{
  "n_layer": 24,
  "d_mlp": 1280,
  "positions": "learned",
  "beta1": 0.95
}
Each number is 500 + 50 x the weight over its row's rms, rounded and kept within 0 to 999. Layers, rows and columns count from 0. Numbers have three digits each. The size before them is the row's rms in percent of the matrix's.

# down: layer 14 MLP down (transposed), 1280x256, rms 0.224, rows 83-182, columns 64-127
# up: layer 14 MLP up, 1280x256, rms 0.222, rows 84-183, columns 64-127
down83 117:569459489478513455464450498468473415394457492487540483478506420543412438593511589532468517456519545492539493457534494522455501565529387537441528465599535558493476520519502474538547402470531491
up84 100:585509475521506490492435611448544439586475583428520558542447476538602520446596462468490431485483451517555553503502523458613420616524548489531596500500525475545447469435543520502446455544532497
down84 098:502501499489501495528519484515475548434449452577500487475498551528539500595513535489483449493535475565458436488603475500530471513492510461409448572490443577430574547541486445454586377537466444
up85 103:554467518472524563558481445476501559526547506471500525547344429498446460552508529555543545439530558477491385533534542491484491483559531555568466473507470515392535608470564521558567572555479436
down85 112:505419518466479530540423360477505490391389504466495460535502555497435513497450471501511536542524444542484557501434537462495560468514414477545481372416495476545540415605526418440568543495477504
up86 100:503508494527469510454486461461447484479478493552446547467523478486462513439491526488455573504560608608472447481505541458510595491487619469486586519533564512544401402500476491497527443425487521
down86 096:449389527433565502468445517498463517616403545499420521408444633395622463523613514478570517508463429456515501552584456558457553420529469485501441363497503396505559485501509503533470495561537596
up87 103:471451502466469514550461605565524491529499444446496500453488553538509564456492463436590488525435472488481486470497519580564587514568427532464484504510532415531633478427459472532484481543381556
down87 104:437588549394511468466492492534514424471567470460555537439409480497530532559470552467515528492464425498507507427480596518609447510546519425570505549415524453472556468475512517487402565515504503
up88 103:468522491439422555521467560524619470537372439614595434495451462490479502401516498573508593502531453575440499487554559476605506562489505539517451474435529530571549407577454456515516515579487470
down88 101:576652430477439541502460456465480595488629495515504507519481544518518522430553481551560459464549529516470510556458455505468496509436528455518546465589456496466499557465541476407416489536514428
up89 099:429500440581507529419366507450441504479466518475495429506455529500500375557586539477497519492465538456520574551536547564648484526504430499385520526481385526507531632520486491537497560419501446
down89 098:467422397513453524455565467445463518444470489516542507454489428506529534508528438473475473462543540560590427558501499489448508523539499358466496538504475486540411455530532521488535502592420468
up90 092:537549568493534551421625560480515494477577525479452528551499422482512469528526548499473508445530501589533501505562352520449491495456484527426509516560490456430523494487442476483440407511466503
down90 103:397522531386562539491433451496513466526528510534521464487458462569498453419549483500535543486448484419591461436524487450466545481499528463502608459397437498374386499492451423482508478497426534
up91 094:463543492602603472469509456415477441550469554476544567467556565552595521499601529559611458477508532521539434484422434493520485507566451512474420477480444511515436468455540465436429457508456534
down91 106:589414501479510563495489499547545569488535511509516389555524460433406465419432449483443639479484493547355556490555583522458521483465413486457591520515595456484538510491510479530510476504492511
up92 103:503491572544567531495420495457468558468453449483449496615548620526496404574452465503583548577514463474529533466465501433519433446449643536570474508498503557402435472504541500523509487499445436
down92 104:539440520499549581440496544486504445559496473499536438424564448505531517612595576560502474486501526474576578513586485468427573474541496532495454458513538589543423466490516547485467528487545459
up93 101:556433473452590565421465542421521539484566516523555542500468469461478616508539447540412482454608437522515523490464515447605492484575540493520541447487561486434468482521462470411546522571423441
down93 106:466475509523530497612492547392545553493563604453551448476509510443428441552441555509471565489556503532434563425566446422569469499489475513542628490486520508560451502451460529504610515549490515
up94 100:505456569412495552511469441549542494518392518560516415536535447472552405576555557516620488579454428518502465531497558521490549474539538475506444506469527475484397496511499543431476369538533569
down94 103:510570490529445591579578535513484483594530375461520553497503418528557585552441480499524508504535502488499467517486531460443579458571467419468483553533575527525561451544506494508409601434485532
up95 090:563440551496541587525500498580448494520499482656583560498573449497559515519518440514446567428494499594424535468539456526627509478499571453508437457486596480529441468429506492458460514455559388
down95 085:456460475490507508571470389509501488473457545491356519505528415471489565511518492529497501570501523529614525586504588563466534547547445479511572542427447466525580540468531541467514518518499621
up96 098:563510366397509493535546431577480512407466478506460526530551451567479442488541488453492515459422469471616495456477554439493573535487533447501510504494466543412503571467530542555493564511494451
down96 101:469516518514510489573462430457460485445469437545550381523562552504476461498531490556551527554501420582529448581466523495554514586476491416417578499530510426478436519455514466525444478491462456
up97 101:439409477386427526603500515479445572496489517508503495534599509337563476470519469457552500534472462490513510446518484565465473559526449506492479484600447525584589495546478451481471468517450541
down97 104:462558553554435461520545502475552454524436520528552455504568438554464509460518460544497508449468416569550562530452575382486553576383546540455504513535530472482469591455561476636484495534557501
up98 095:511497470502507529477503515475463514507471495474585522446510530470490515480570529516581554458366500444466510401533551407458543517400493504560437577426485421544482543568633445514534479513477495
down98 089:478482422502459507476612473465466480434593537539540510541588514537449485408448476602521501563551486496531480570398455543528533484506542441452466529501470527460583617546454579456523474386479533
up99 097:588438475509452470556401425462518533506508526581447476502540523406474496561540536487532568529562550512533468470489445468507596498468506371472540514458488547525485502450482434559491463557486518
down99 104:496571608461490448460473486564589503573518565571484464545527452498535552563431504543554522566529505440526567487526538420536510501421460505455513542490548553483569435527418420483473558453436496
up100 098:421499449470514496503509573437464615579493567553553555533429449533446519488556554476412606580507438474570462573495526476506512568528529536556527441462576512541461477459389587482518452356478501
down100 098:605507502519388572431470429502573533467419408545503528524483534511488535531532466461410509541523500487453603561463467503400509483475434467449502461482576497535523458540539564504458520421517462
up101 101:563568529577559490492430462462509542497520534488533390540504561521429454420516445510486496520596562528548419541374498436563481548430516497517416648587614518626470475527494432532588558393508477
down101 097:494515478528548555512558522533522528492424546601548469438544483432532595557601502425508473489473533563478508447498504482431551407503518526471438418427442513467558509502514566545500468544443604
up102 097:592482614498522518521381500424580519594476605488518475527548522464475455520420460414529506597474451529476513437491569488435474491476632547441512430509567506453480512519500563439620545502493463
down102 090:462426370481474482579531521551501507483471459524436563488488488474445446498533460555506526471465512514529425530536484468510457512474484519493540548523506509490535503460614395488522489595458563
up103 101:472593543491530548463531461625387515418509555483512472594510479510567421414530557514544457464541661426403539493476512502397509463519547498427495471487594545520470565526529466459401552498523598
down103 108:546527427514533367546467479535456573449547461474548499463475538551493527468575561391535480477454605542563505507468432478426558499493480512464532547418547515484478577483499594499426453499450520
up104 102:547407437416419495460533465522537584511504594542591589461509559445366412475520558500513488580504539581431538544408478528504426523451500500551459489512490487474471563561509513587517530511520500
down104 103:502593461436581519510469520559582466444551506419475502510533474434619533509520527553529531410558492461550526550517528583388470499495483501477448435504433400461499543516535460454471464504502449
up105 098:523456426471412542465483499479495498522498471333543507536475499547501523554554574500458612547560481641421504528409412485607493541575473479544548430447431458518556556524487487456486502510452523
down105 093:591507522498519491514545482575536531526463598458473413470546452442575568495443445556485537482538488482460493531374546467417389487467481492493472427552475560507598480518542582454452544474410455
up106 105:557496423480471434522513510521509518589528509580445528512475499453420482378586482466442502577515579516551450498520450508572411543561534415473554436415519470453540589427524493424464560538453443
down106 103:511404571532475434425449465439581481534460437456498450467480507443513537482549541480474450489551600513599569487514531566545531576446473459389477534531460495519433498499543493500571535532519451
up107 119:506478562533499557546527408480486464491347486536415570574434515589465441496471568556559503495562598489551420466566514454550445502492566550525438451545456500462511510488535530506512498428488582
down107 133:465544513609491487536395521524469487562482553471483433442475605519437485537506495525522555537469588503528521489481500500558475568444484395468553496448513601388556499572506530585538475597503519
up108 102:457475471630423517521395428527573543455496562511458506544540493492514402502500519554454488493606563532497550527453512447446461409498624482524446484612482491487460564498456541510427575523467531
down108 102:498453519522449461470484459478423465517500455588440556496528478476514596482424552528502528510518505498436433452557581506465544584473470496429484518496536474466500383477436583440418482599504433
up109 095:585537502456532498543481375567509540419488479488456544473460537494567481511571554580448583519434483478536400485471552502542463512436457505460480514400508545457447530523534516527601390497569448
down109 097:502512519566442477482501563441483427536553476424522526587535555522477446505549503473483456481506598483429477505593495431491533525609539471436558445474475478530527573486421516523479472542467505
up110 106:448534457509475547395567481492402536544524533466518399519563441493499471518516529553699481472598482502486508482463457496584593538491465516386428529518587406497548480493536519398445607461469482
down110 106:398445464507443514556465542439541542509490388490436452474483457489501558468552471512583433533535432507549517569572433447547597464488550444467479491616481542510502542485472495406361405470483480
up111 082:437511542511530512458558471467487459581475473484486467440436581458533470416547553540528485543526507539605543436453448502468474460507591519549598577527460459564495483438456440531432532465486508
down111 073:541480501470521517463510537538534477537477565443498433464430466465398462562504430478550393457425559561470520513495546486557447546527444551513501535484507464467527538465573591526534470477455534
up112 082:511462578497536584449408516450491521557506521483509478591454437461442517441551468495473449468454542573499514382517576403581495431536499545432448484490508474480478577624548480562569498564495544
down112 071:497479452487446453477577544533469498572553543440527469463483467619521451506481551483560608544519546489471429573464466570466551505492565422501586492464535453534634511437501535488519561565460420
up113 086:480494491406443470546466421448544504533533521482447473464535529511487466423473518447550474433435506512529409452512561520558430392542513519372573483612491493488510568443524550498452384544593535
down113 082:513454465533534562414446479525473485470442556554479594471412452412481495566458465540486502470514461492512499602423528449427482619509488535580548538477449506458502465533466428498520501524554586
up114 097:472529569492568463445502485556544505564465559531536494407453453430502464547501421440495548475577496458552531458595433545523427449482540545508448504482607537529445457507584624487370455507476417
down114 092:560483468483485540442511541487568470459533502474466532513525490555449546515392429545510453473460466544474480419465524471436488438533492492538532584482508462425471422415397513550570480570529446
up115 095:507464554416491543462530492525431517512539530564523608490582436402495437549441500423582412528494479522566521476475536490488567433382506435467497510471597507407516488500434460567447445457474535
down115 098:470586449461479559591524418525497525518496446505457497532517536442411557506371452463491525564488474504498492500508481450563498451497474443499553555473522471507543420441541506462476483587543477
up116 103:467435506542529424444521511516488468504531614519472454600517560527413516448506507495482542551452491611460421499476499505585546481548604559621449438520561492427445534547453494519540531460501546
down116 100:487410464544458450444447443518498445430511492554562524510487482490538486585469618539458474456601533527451400508442566465451453410511520476556430416571464507578572519551518465416501565561423545
up117 107:499445504476551489485434454428512482557557521563518445524508517385381508507579512535567499478486491582510551560491481460464430453573587383629526532454471425534540539609431469475451491497518446
down117 108:472502432455443499562526510459503511380546510488513448479515611471487570510572565527570539512557499511421429551514413522574547587502506496443527576536450386486548507503494398477472504481475527
up118 098:525446449528490430482471467440489496490508532476510490397390481457540533560545581443615463536473536657486479578451436525514399478566533560577438493460535560530447525518504531545505456418527441
down118 100:442407509546498560484536469591498495451503503517507495455496642529535544553450567461480460523468521624480409494497498489507427462410499624529449600496483505483512598493427484480427496592397431
up119 108:433538473537502440615553509449437551477433545547457458392561501494485562483484498469508454450445453453471450546406527497577581445462527535463477466531456515556469496475523526518442498533510489
down119 114:516428615533529458444485532483464431533452490478496518492499469516435477472542469434529571537470402495545463518525533513513461548391466453528508501513501564434453479493418465447647399553522498
up120 102:498467461437473511505460507507392517491470489495564492465460496513497462473454366527405474504516487476601544463468526517469418497471532499434517497452462488473488494555489539497526459502407371
down120 098:537461505472443630436434507440526451589459439481475478396450552516522462407417393516490549563461370485430460520463527553529448522551576512531567446498520540400495579463493488470500501542418499
up121 093:455474541467486431557488511512580539545489530499347553544461399487509530541473416539464504502565443483481611409617478491537521513454493417595507504498524518444543501563454493467464535459435528
down121 097:499522552539500508442445542455521551486433597546615604456512616551499493474508531595574444541402504417468508577461578568553460531461553576477444343582430526468516444545391503577534485526596455
up122 107:429566516504501447566652412477581526481449475481539609434560593530478618420555470407424574514577480510478522573415520429470517578443579531467541440495461592508538463518440579478545456471455530
down122 109:464528491476529537593441478409516527492646539473531393526473518475461485539531504502470484478536489564455561515392387375502466559484469582461421439513519581557465463544469454472595527461546515
up123 099:509455424485449441523474440566526430525513563422512425479566436561452496548598504438450574487473490536506517557411510502482541486570516508563456538441520533512494491501420455536479571498523496
down123 095:452453466393447465576481457483578452518437463476475465542586473493548453548504581399425415534629502520463506588486552489539443403523480554475484410593526559426585472506539526440512459477553568
up124 100:372494516492462508517547562487467597502483523515497560454485416497533410640573492477420456492495493505593495539456528549490546472454519470450520451401452516352505519487502493476539457557517521
down124 110:450575597493483461607566523487520576454556513496500620443492545513473472556501521518484522561560519506515570499471478549501523495464558524502594453494586522439576524582431561550499503466573544
up125 100:513470432495383565434533495563465474510530562429590536549515537537441504439511489488480558516467507522412570477451471487474437536474512549580446463496373522478524566578578442442433528478486545
down125 101:449568567514579500484453500532499511434532466424563505468479487481601534506577533555482451482455544513465527566482482521535433587471477449613530473492541538474431593490450432520498576492631638
up126 105:478460404524558592541423534388535511588519543487467558520470494444491480488448435427578538508565520560529489462532416478517491561478579487432385487497480531463519460541435557464582540485510454
down126 099:565495483538498561498482424457458509435572373522481553486468587615493518472376471511432412467549413490425411515389517542435615458521511560504505486525480489478441482573518523454477505360439530
up127 099:434534512485460449540486557479480517507405555468491437484571493452477523411575518504499590423463528484567504475523501566413477548489477549463457459481582481497439549534448459519499496494525491
down127 096:496491534567531464572446482471422568503530526474417516403449520448506519577567512542503389556518479466458444549509436486480511423500509556457556615572478565508571493461639581479559443493434541
up128 097:471460494439544496490565471456503409473499449548505482516501536479469502549444499527563494344551466569483541485568553470512463535527501513447653601495439443524511396497461568527504384515478518
down128 086:476417501550514548436556567546537464533475447473513515420438480497477527521590515494479566504517525430499547522550497480486604506488476540502563486512405388516528403460533571448512472439536539
up129 093:488472460456407402513443537456542466522512546601491551502562499497439546415552550551445566545590496478455568462413470444563519447497534431399413548467495533529550421456538576512511447554507461
down129 100:473576394555488577532531551607498497487474529614595502510570515462388508453498559486448527490556560450495524498562446514477569546422397481519510458476551542440537501524604548504543455454510385
up130 103:432397557433508559486484451462578626438507442566540498532430450433529533630565587482568520489487489518427448458501545575452458577500525567575436389557452529553528525523580458472420464584560572
down130 104:498511545546463505550523541551508437522508571451526493494514508434542498510528494560484544536488526509481504515524554563541600429492475481545447471461595499542424437509450538409498479495544423
up131 103:439524492440430475641468540456483529495455510461511529448491437410487527585557418511504629516524468491446440472461471517527536574393490500490469389502448458612538505495513604589538540470426457
down131 099:498491518489481553568455476428466461425590464487419485572516501535528543495493438609614431496416524512512506526546502545540488466493455487454491465513499496538448484472521420536598561499498544
up132 099:535519575501504443555538561522516545499558458542543537529400455522543414553442484507434441526462567487399463506562481411474465512533569451529443534605531490477505418595613499471429567445532499
down132 101:471532514556477495475404569545443526513527525565488498504552532437469451465520446456452518570502483494459457529525613564467498449519480503465524530486569499533492502512465395475430602559477460
up133 102:529429564523448507504444514545485646508538501494525595425535504395469478480534465526489515492565520518461539576452593509557487446552501533482466356483432561482564516466450503373406438375432502
down133 103:414451499500478522602517464517451559510518519527388501475511502459546502429533552491501467395503589506606521534454569472534473505460516545473451389504453437489540468584498468475479440505528504
up134 102:465439451550475487488568574502554539502485482450460500508568478458531446529567392499377540482521509488559505523475585495621373639466442474572531409458472544527490523506501582510481520455424474
down134 110:448468539538568505447556542507449494539471497575522484420558504525486482534558471484460406562442473499481411467431504560484484525483558500537498496595474521495552541490510578510498380536400438
up135 110:514405478431583505481521466496460458539506506399523548497502468517511522486507461582527545509466535563494438489562500546519577573590456494430469505448472424509518494470410447535599435535374504
down135 099:501507519489433502556571543417312466524459544436426521483488524512538505477539585467518487479433424465415485445440505583487537442527413502412464599510493444496503545562435379545426544511560567
up136 105:561483494488512534452401448486384577580580533490471553505456483521461488576431526456438536499579403496433518612473558512526517559540530545511490472431436501487470605450525482432486522476463450
down136 101:556516400576444527473521449482517446445373522476497458450455477496617504481477463538450502483525477449501624490500586565551493550437365546510514542547467545513565530524489408562533488455436479
up137 092:504543518531509556550470485477509507483473446520479548518502514580493530580503548542562465533517487584491397473490479517490522546555572486453474483550524505604465513475475425456620503424555466
down137 093:508472565491509561456512566571479497492534574423491491500433512484581601472564519500541501546462581415526489455463513502568472460411435561438558552513539499479499543438461491527496512525469509
up138 084:489485511554518507579517474453468464517562454489476457432480561440602498539459472534406460443519561460338569431516530485408509452511491505469518438522381587555502452339475424511573505429515534
down138 070:521490481485542537469538502521569514461447523496533526570436439569478498511608567514612556577454453555543497544502475516490398536482498489590542431490498522465556640493539557522469500503429386
up139 096:486497549474490465584423474536529530479481462493493455473495517468400516467535534529634487482525491534411433488540449583501490443549480566425517503427494517510546501457509524464473497609508440
down139 089:456512496541448543468485522519505557497485503551551446464440491517551434547593604489530577424517548455483520462611512397455542489484544438472463458497497421488485480522527526420506497441501411
up140 098:503415438492506494443495509547573542408573467484538540497504452450571443550400547523570418393401557466492566480434505482474484557544491560483453535549531562494488446535560434505563590517506491
down140 090:480502544432467477537486426482467438599408457431401419470560609579465497436478495546522522600531434606532441632494536497542536526548480499444547568517428524570542565420572541464476435544466512
up141 108:505432482521504516482476446492527443505475471538463497477491497450457427444477421612508623470564509570476531446585434473559447424472528444436462563466492510361513495447500585516594475537530471
down141 104:529509558506510551571425555507556555589559463450481447578424543505411455399550499496406472493426410439489478410452512446462571507511467473408540500520454512456474430529550510497581563500450540
up142 106:460491430455517561389445443437401480468465437450549581469445547463477519513399461585359514489492646488505525548478522494492550568513500473550554376441457525470449491536504445568486479565510529
down142 099:487400538552511430532474468535510474462569489543537468493476549490522458511456506479409498477592494566559448474371509528344440510451418484486448497522466475401516494445446533491439472594503553
up143 094:480404533412478453558481478426514474387513498563456499501476510591499444536639425558537512434365516586543500491484484440468490412388478483498582442441461551447501569408402588517495499364516510
down143 107:446463427520577570523616399557505599542518532545516429462517479522498566458492462439510528634525584487522533454566525535561439490477449516429438499476494450556413477550502426457596487531444464
up144 109:565524505552553478464439534455439498460507485468519499527488543477507543471503468525469574556556542506489459530474489515463338529516422504566583525476652454536544569439544482545487580542531526
down144 115:432420546516522495496464498483552516478457495518452492514473471363579559546418476574453515512550464466584467527556551557568430561416605533427479560471416448406459438482510482588478477479451544
up145 100:481525508496473471494532386505479501517506443444478564518524450483533489407481469549585501471552460491504515418440512484457467465527496487527565471471548473603541545501576554456531534471511417
down145 109:564568491554515449512456548571436498509523407426475490516531535536455484515438458403461426528561511577490466545438560492429513464516540469424532496531472449494498510477480510507397535579442537
up146 100:587489505580511523528524463472457527640560572509413546533435535462595544539397560451557465476504463529508517483429442471427584506473494446483413571507591494493462552559535442538463482491445441
down146 102:507534486456450473524467515536475490480482484509482418563587531542433474490521505498484508433478574417537568486499529568500518552463493455524583415511476457515507516550524558518524503508484546
up147 095:556526516560395488504583524403561443496512446482541550553437512511400488538488470428544597459536533511438461460532473575365515591487440442528468450492608526459472466530601485545517632440455526
down147 102:438453456445559457524491518551470520469494558496450460509588494458585528535563524504550554512527556520603517548492552475611461410436476508490570503504509473495579513471485434466523518513529503
up148 093:523488477525431502492594460485511504499487494595491393423432482541541576564433524468508494501557481570537503531484493536514569545429537516464486522498498515543408531484488494497508540471474425
down148 095:465440535467559476522453603510555544527459532530556466448484417472449502493518581475511619422519499503480442504566541519522495503392514518473545571449460439524594410456529475646503407578529472
up149 108:522469450512439582524499568523659534545522611543558468509408518567437488477522467558496503428475497420586465534501476521499524468524489520465472556472590513496589460476487516464482452497470571
down149 108:469501557568413514596404561590412561473460464535431514458441457551587482491601492544450558479525404496481463438452483636553436447542433553550468432450398584461499557416474494467454397482555510
up150 093:428419430491524547504519503529443445494469483540559580551444503492568401461576540498449516476498566512488471503572489393505468476529513519402466607410506448495508496538479565566499460468450581
down150 085:587551502522473442533447585446454442558515470513431548559570513431502620549436452545573424485488510548501616589491469589474539469485521553483448491474447470498588524515445415505539439477500517
up151 089:527548486502443534430468552507586486561455436546464534454494511430462568492385444507424473628476550437547530491559511480534473434475570575502507561489572498557527438514414539456501647476470543
down151 082:502503528424573431505569424541534496471554576459450528528469524440491537467582449468488542470471526517458586412537469607496502537557496537457430593499457440456585391513564466512552442461446498
up152 103:554508584537503519496542520545443489538395457536543485484526479496390430460496496506543444522468563480544492419619497514417497530494535630550484569502439486560485542507431463501559456536505417
down152 091:505477469553492461555503567478571462453515525456498497433449456503595528443538596591427525450525530630503423481422471477490541526500414478434530452440489492371536518459510435566454483528510532
up153 107:454538442493450461516529472535541521510501439513515514592455518432554593499519557367467529543473439467545552531408438580604527581466475477452505509470537558503484494546447571516499522565408510
down153 107:501552540557499554353563526489443481532477524487521443562545514513514497507535535479539465512521557411481499444533530547410566531576582556618434473530643487509513513563517557598525516517452540
up154 100:500527512472475480470428516559490495584506532501475440477460523532589569486438542408656550459480475503547458463491448568397505466429519453450453535521472491496432423592497537493531451504455525
down154 099:522479433494456513551464496481436479471567518375492475504445406437564409479325517492565555490508414484512482479419440375488562491492496521479498557454522535569536549459534447488450527429534494
up155 102:503512469581499477477505539553482463502513507468511467511492572505513532432492592465517402541551493519559417421472425376442464528490505630452468485369520498396411504490518518472457403490576522
down155 106:485505522520544499553494395514511592625444516574548410492545505496495521462466471491470539612533509458452463562465557524617525536458572516561462479553513530539540486496462388399549547532610486
up156 109:567508517508501512494561381490363525463521455510496522416481441517437523529563516494493594539543460519531541546496533507563530574568400470485494486528555532519469584479524544521496565479530481
down156 112:490501554488614483515500485511554435506480459492515502470456470614445487528531561512427440471483432454512486474579473466517492470485559563414487558512498514408517505482411468551451516518408515
up157 110:592564524471460486428477527452521528479597614374574469529456503588525436452509488420421450415535530467480512556496517550508482550535452524512577539503560507464578520546567574558553512518414477
down157 109:504509572539480441505614493558522418515476384509497563629463477541482497493530531448513522468581444504489392527455578436592458433435390431564501595567550482507460507515563392442442523502564572
up158 104:560503482511554587535526352434522426490496506528545444471426455474434616458571579575574533455520480557494529590447438427546503535468547487541481591497431445470495570524546499527498453401466439
down158 104:451548505468403462435499521503506557497652476488494566494488569581443506444577511399434449553422530429446508525446495502519481464443466608505484486516461502403545461421602449531520513437417448
up159 090:505511499552430494483506508461416484497518561432474557495602507552496493522497458477531471474468535493548465482622578514373611574570500502499461488500359513522470568530559448605478530527507521
down159 090:552494444426431517478487544394489494491529548542548494460513509520565490522417539503585530478529442488461503552461473472537453483485491464478524478491569400482532555480469491417454553603495479
up160 104:524547467502448496462487472522434587458419566462508482482535478577663478489504522567496533496560601526458575494496392571557511501494503518406485494523423544546464450445437492386499508465492487
down160 100:495558554547478586581347503505467410533463404530538571522448575462488538500527551449555545498461539521526474492412512536560448503484527486483590538403474463470494450495384394577539420459543464
up161 085:534389494564478540545485474481502551501464507585589517489543586475564469511434536476504593442503449473449554476528482544442559484513587419526461514528511504411424546473476420581509504525563405
down161 079:517511554488482523429489571419487571589473479379435565486407405508496450525495442487401436558458532477643506510419551510495536543412456484528418450547460434457532491518477536567532589447550560
up162 088:519537606534483501557568473613509588523460565521400490526460553463492484460522552489542518501433459580479533451520509453573551497446414475562468536508632494482498534457459466457479462474556569
down162 088:526458487563501480494458548483492537421510480456550505456438466508484540553555378444536490514563482425492536421524492552453525549475568454514583589496478416517494492476573563488467443462479445
up163 099:474514511439446468493495526575396539509420500563458494493495537469564487454517559547530477502526439398464474576621518552513579365477545610545447481539495517452498558479440518632469488465502415
down163 105:507472517496536505497485472440453489543447573410490551532485567535428533489555419500491531485467519535457549469580533495426572569485543543485478568603479512556513502529552456488469478481543474
up164 100:529497573551525604443517498538532514486471537470561563501561477417593523601522458481426490429510456625477541518484488549487463522500520426534514585497564454502498509470530533505524458538546499
down164 095:510481453479499511496451449532497423433522527504431616529455508551459528482494576555477598452477413496561588435428580517512413531512523487505402566463541499565515511493454495594446592496437420
up165 109:442464511448492510493531494500446507512511522540491526501432556480537547437475565473519383456556499486514516517524454448559462539487488494426502541522619497597500524515595508470397573426390511
down165 100:458564469413572536490526535445562477549517464413537546462469419493460625460557524492456418543535433618512506431508432573480440469531545542444562500409575567522557539499532432508472590521505587
up166 107:510394545520543606460477508486507433439402403502522489438545542459578488442549577520517474493521506476469512487473480458573547486500555493504484425493674508491492567562471496590572525409432464
down166 103:451415540552433404499565429527554518476494489511433443494495452502451443391462503471496558520474462568527534457490601488471456496492523491569507531462412522554579520519480572436558495435488532
up167 083:550503516427520444482520544442515481465370539510508471557464348471474584547579470463542479435552560525620551556452438458537543523503541530548358480478458535501495516491455456504522587594496503
down167 084:425519492562488494487544533549524564601508511606458572562502503496441460462540521388503477553460447473386620490509580537585430533417584473418581563513501466482573515537469402486552406394521525
up168 099:487482545463531514530573505463494535450450454520456510500478489492512573504498483548483571511576457482550502480477429442445471439480472620455508448570573538538521473498444519467452591484456468
down168 094:512577557450528450549505516589654508517539439534479457519427559610604586529510461516425534552560519459516477490484514445523414513494518459553480533492545528484453471515617582483515456536508409
up169 101:478529487462520436532501445485483438458501464469462513531574492470489483508525525562450549551489431490554512556398540495580455528361456489528528491428489500520440547491506625441404545473440451
down169 101:483556435493526499496456522482506466522485538476469520555472582559517470465425447429485479548597476388535422357423414508494559483452602541574514608525531585497512564516442532438607419454532523
up170 110:535513377534452447519540454422454502488541534557405512357573564458497516516548482545410460490535507458546594555416498443528495516502529567461520595592562513457516506573471433471474471448506475
down170 112:533526448560447442460557542414421503536543497487579507495625465556473540451458443557493463407521469479482604528552481401533604469491524469494497561519498427500453457582421422507461595503565465
up171 099:504526524405507485470473511523508493549530558489623495463403489456459466457474431522445424452413521575473374468506506378518536541455464459528512460475490471542442596486566537525495409568513465
down171 092:566516559515508509468558503551536539552469507536501478478594360518471475499491543502618559451462469479452551528457525558497485408527480512512603526592544456473460468444494483558500477619582551
up172 103:489539584449491518532590434552464471467461487420459514559503546543473453416425482508566506428519514523510478518471495605499521557427475444571481554519514641462493511545536427442464474437485468
down172 111:577492507508448527513489470481491486489640505489501524546480571516537482476462485478523525404549450498528482609553500469503522529536527471465456473537508463525396561533438427495590484549473493
up173 102:565524540519529577473421498548413546535498543521515468455508503488531489382442540556519546450488484547483552509462521591541609545547556474526487426426502521532435551498466438495507583503528533
down173 109:471531499531470544554455456497405411407572429454487469511440460437505519519490517499552604444451482451420510509572566477490460508516512552568522517511500515582390513480551431499437555501549539
up174 107:530435536474477437438493496407523505451525526466480489506544485574508514552464560548520552562602423478522523453519496553391405514443553579420537439462531458461435400451467506521514512483564528
down174 102:470569451568460506440579528507439486524521585458477391530415501539449609493475573463499487503583491428469472416484487515479524528401472462553472487499521462531522507413461443487502537428497507
up175 090:533533492498513488448431502455480547454513426655566567543486547444485473496450505489597444492513441472513550552458410433452502475535470443465437550599514488496484442534459434559563506542535536
down175 094:565528484461543454447544460515509460497481561569430495376442495598466545453552421487557495442510557475571498520492506588487526514493521485590499421452501559420429570532444517438554523552568488
up176 087:599514460516443527372515564505498517577539535555444568478481518431542503600450521469520509527517483450543429562425480601535410472589474480493540517481525444540468572635523440494546484446568466
down176 091:461454511465428439445408448586548509521449521471404520540513498519487543441631487467559518587561537550547540538587543580469567450526445442558550477514506569509514621504420495486560471490541513
up177 099:506530439460465506434578396449395522541494491520616568562517542502517437455394483482456488486467509372507517542463515516462508409580448448500545534572470480438526549537517526433507531494540508
down177 097:515484456545497495494473581491554570451636449360482453439542442546593468509540457462499566505562514508518515564466574528599465509589420469562565518478506457504542449470520392562472517462462493
up178 103:549501522505520461501469507460581511423446414501464470437567431483605454584531461514390534447558447520502510491471524538644534545569518503524562509521467513451452505410421484481541423547495466
down178 098:515380551513520528485474520497484384471483494490607458576474503526549582554564512519480453473458396496541524547546493495541544389399431434431473520501524553444516432509532447653515471509573457
up179 101:526503543403476528423455509531556433471489508411474515501452477473536563443528469514445509424452477499460539478505521494458490483516550483540433437558658478535489542483549447584497488608451404
down179 103:484514533416519517407505529518413556445586548461499525462438517534493531492464447503502487592589415528534576571417542541549424460457496471445468564399458485448406396536506468431519527454574515
up180 098:461549499450543534532519483518434503444447510588546428496446593364524514544486506530486608474544473493565554489549564510512518533432480531477543461449522409581506490502566444486495583568532467
down180 089:499551555544476553473534507437586487568455436482452423507490477487457511447450570457478505544460501420507482528397477473533540461499524476493512473553528552452470435542507470469566563512488399
up181 101:428487536451552494480548449524479475440472585496512458459519512385511512558487454459476424529541487580551443494423511462596607503466534527422472602490481512529592568506510573449474460419379527
down181 104:456462482431522580440465391462489420482457464591488444466445527520542434422510515542504486502448558529520455454464574458484501479486438527571505432561559459467457574520506511421448497478480500
up182 102:496429498461467476483608623506454530466520554466481522502547505474496554561546575502547559544528437524408546381576498503435598457512502503443449484541550508475545506556561419392479542544490535
down182 107:583528491503511569508430529606620406400480440555557551538415569451590463446497438485469518532469554464515443425482451569589419488602471500519413514455464532486527516472529473553455458406504448
up183 105:505530405535506562473534535545527445512530511563553532505413574448483499478404410515574511557469583454446561462585557535616504507415513461533489400477544449536480436499534380473563603406580539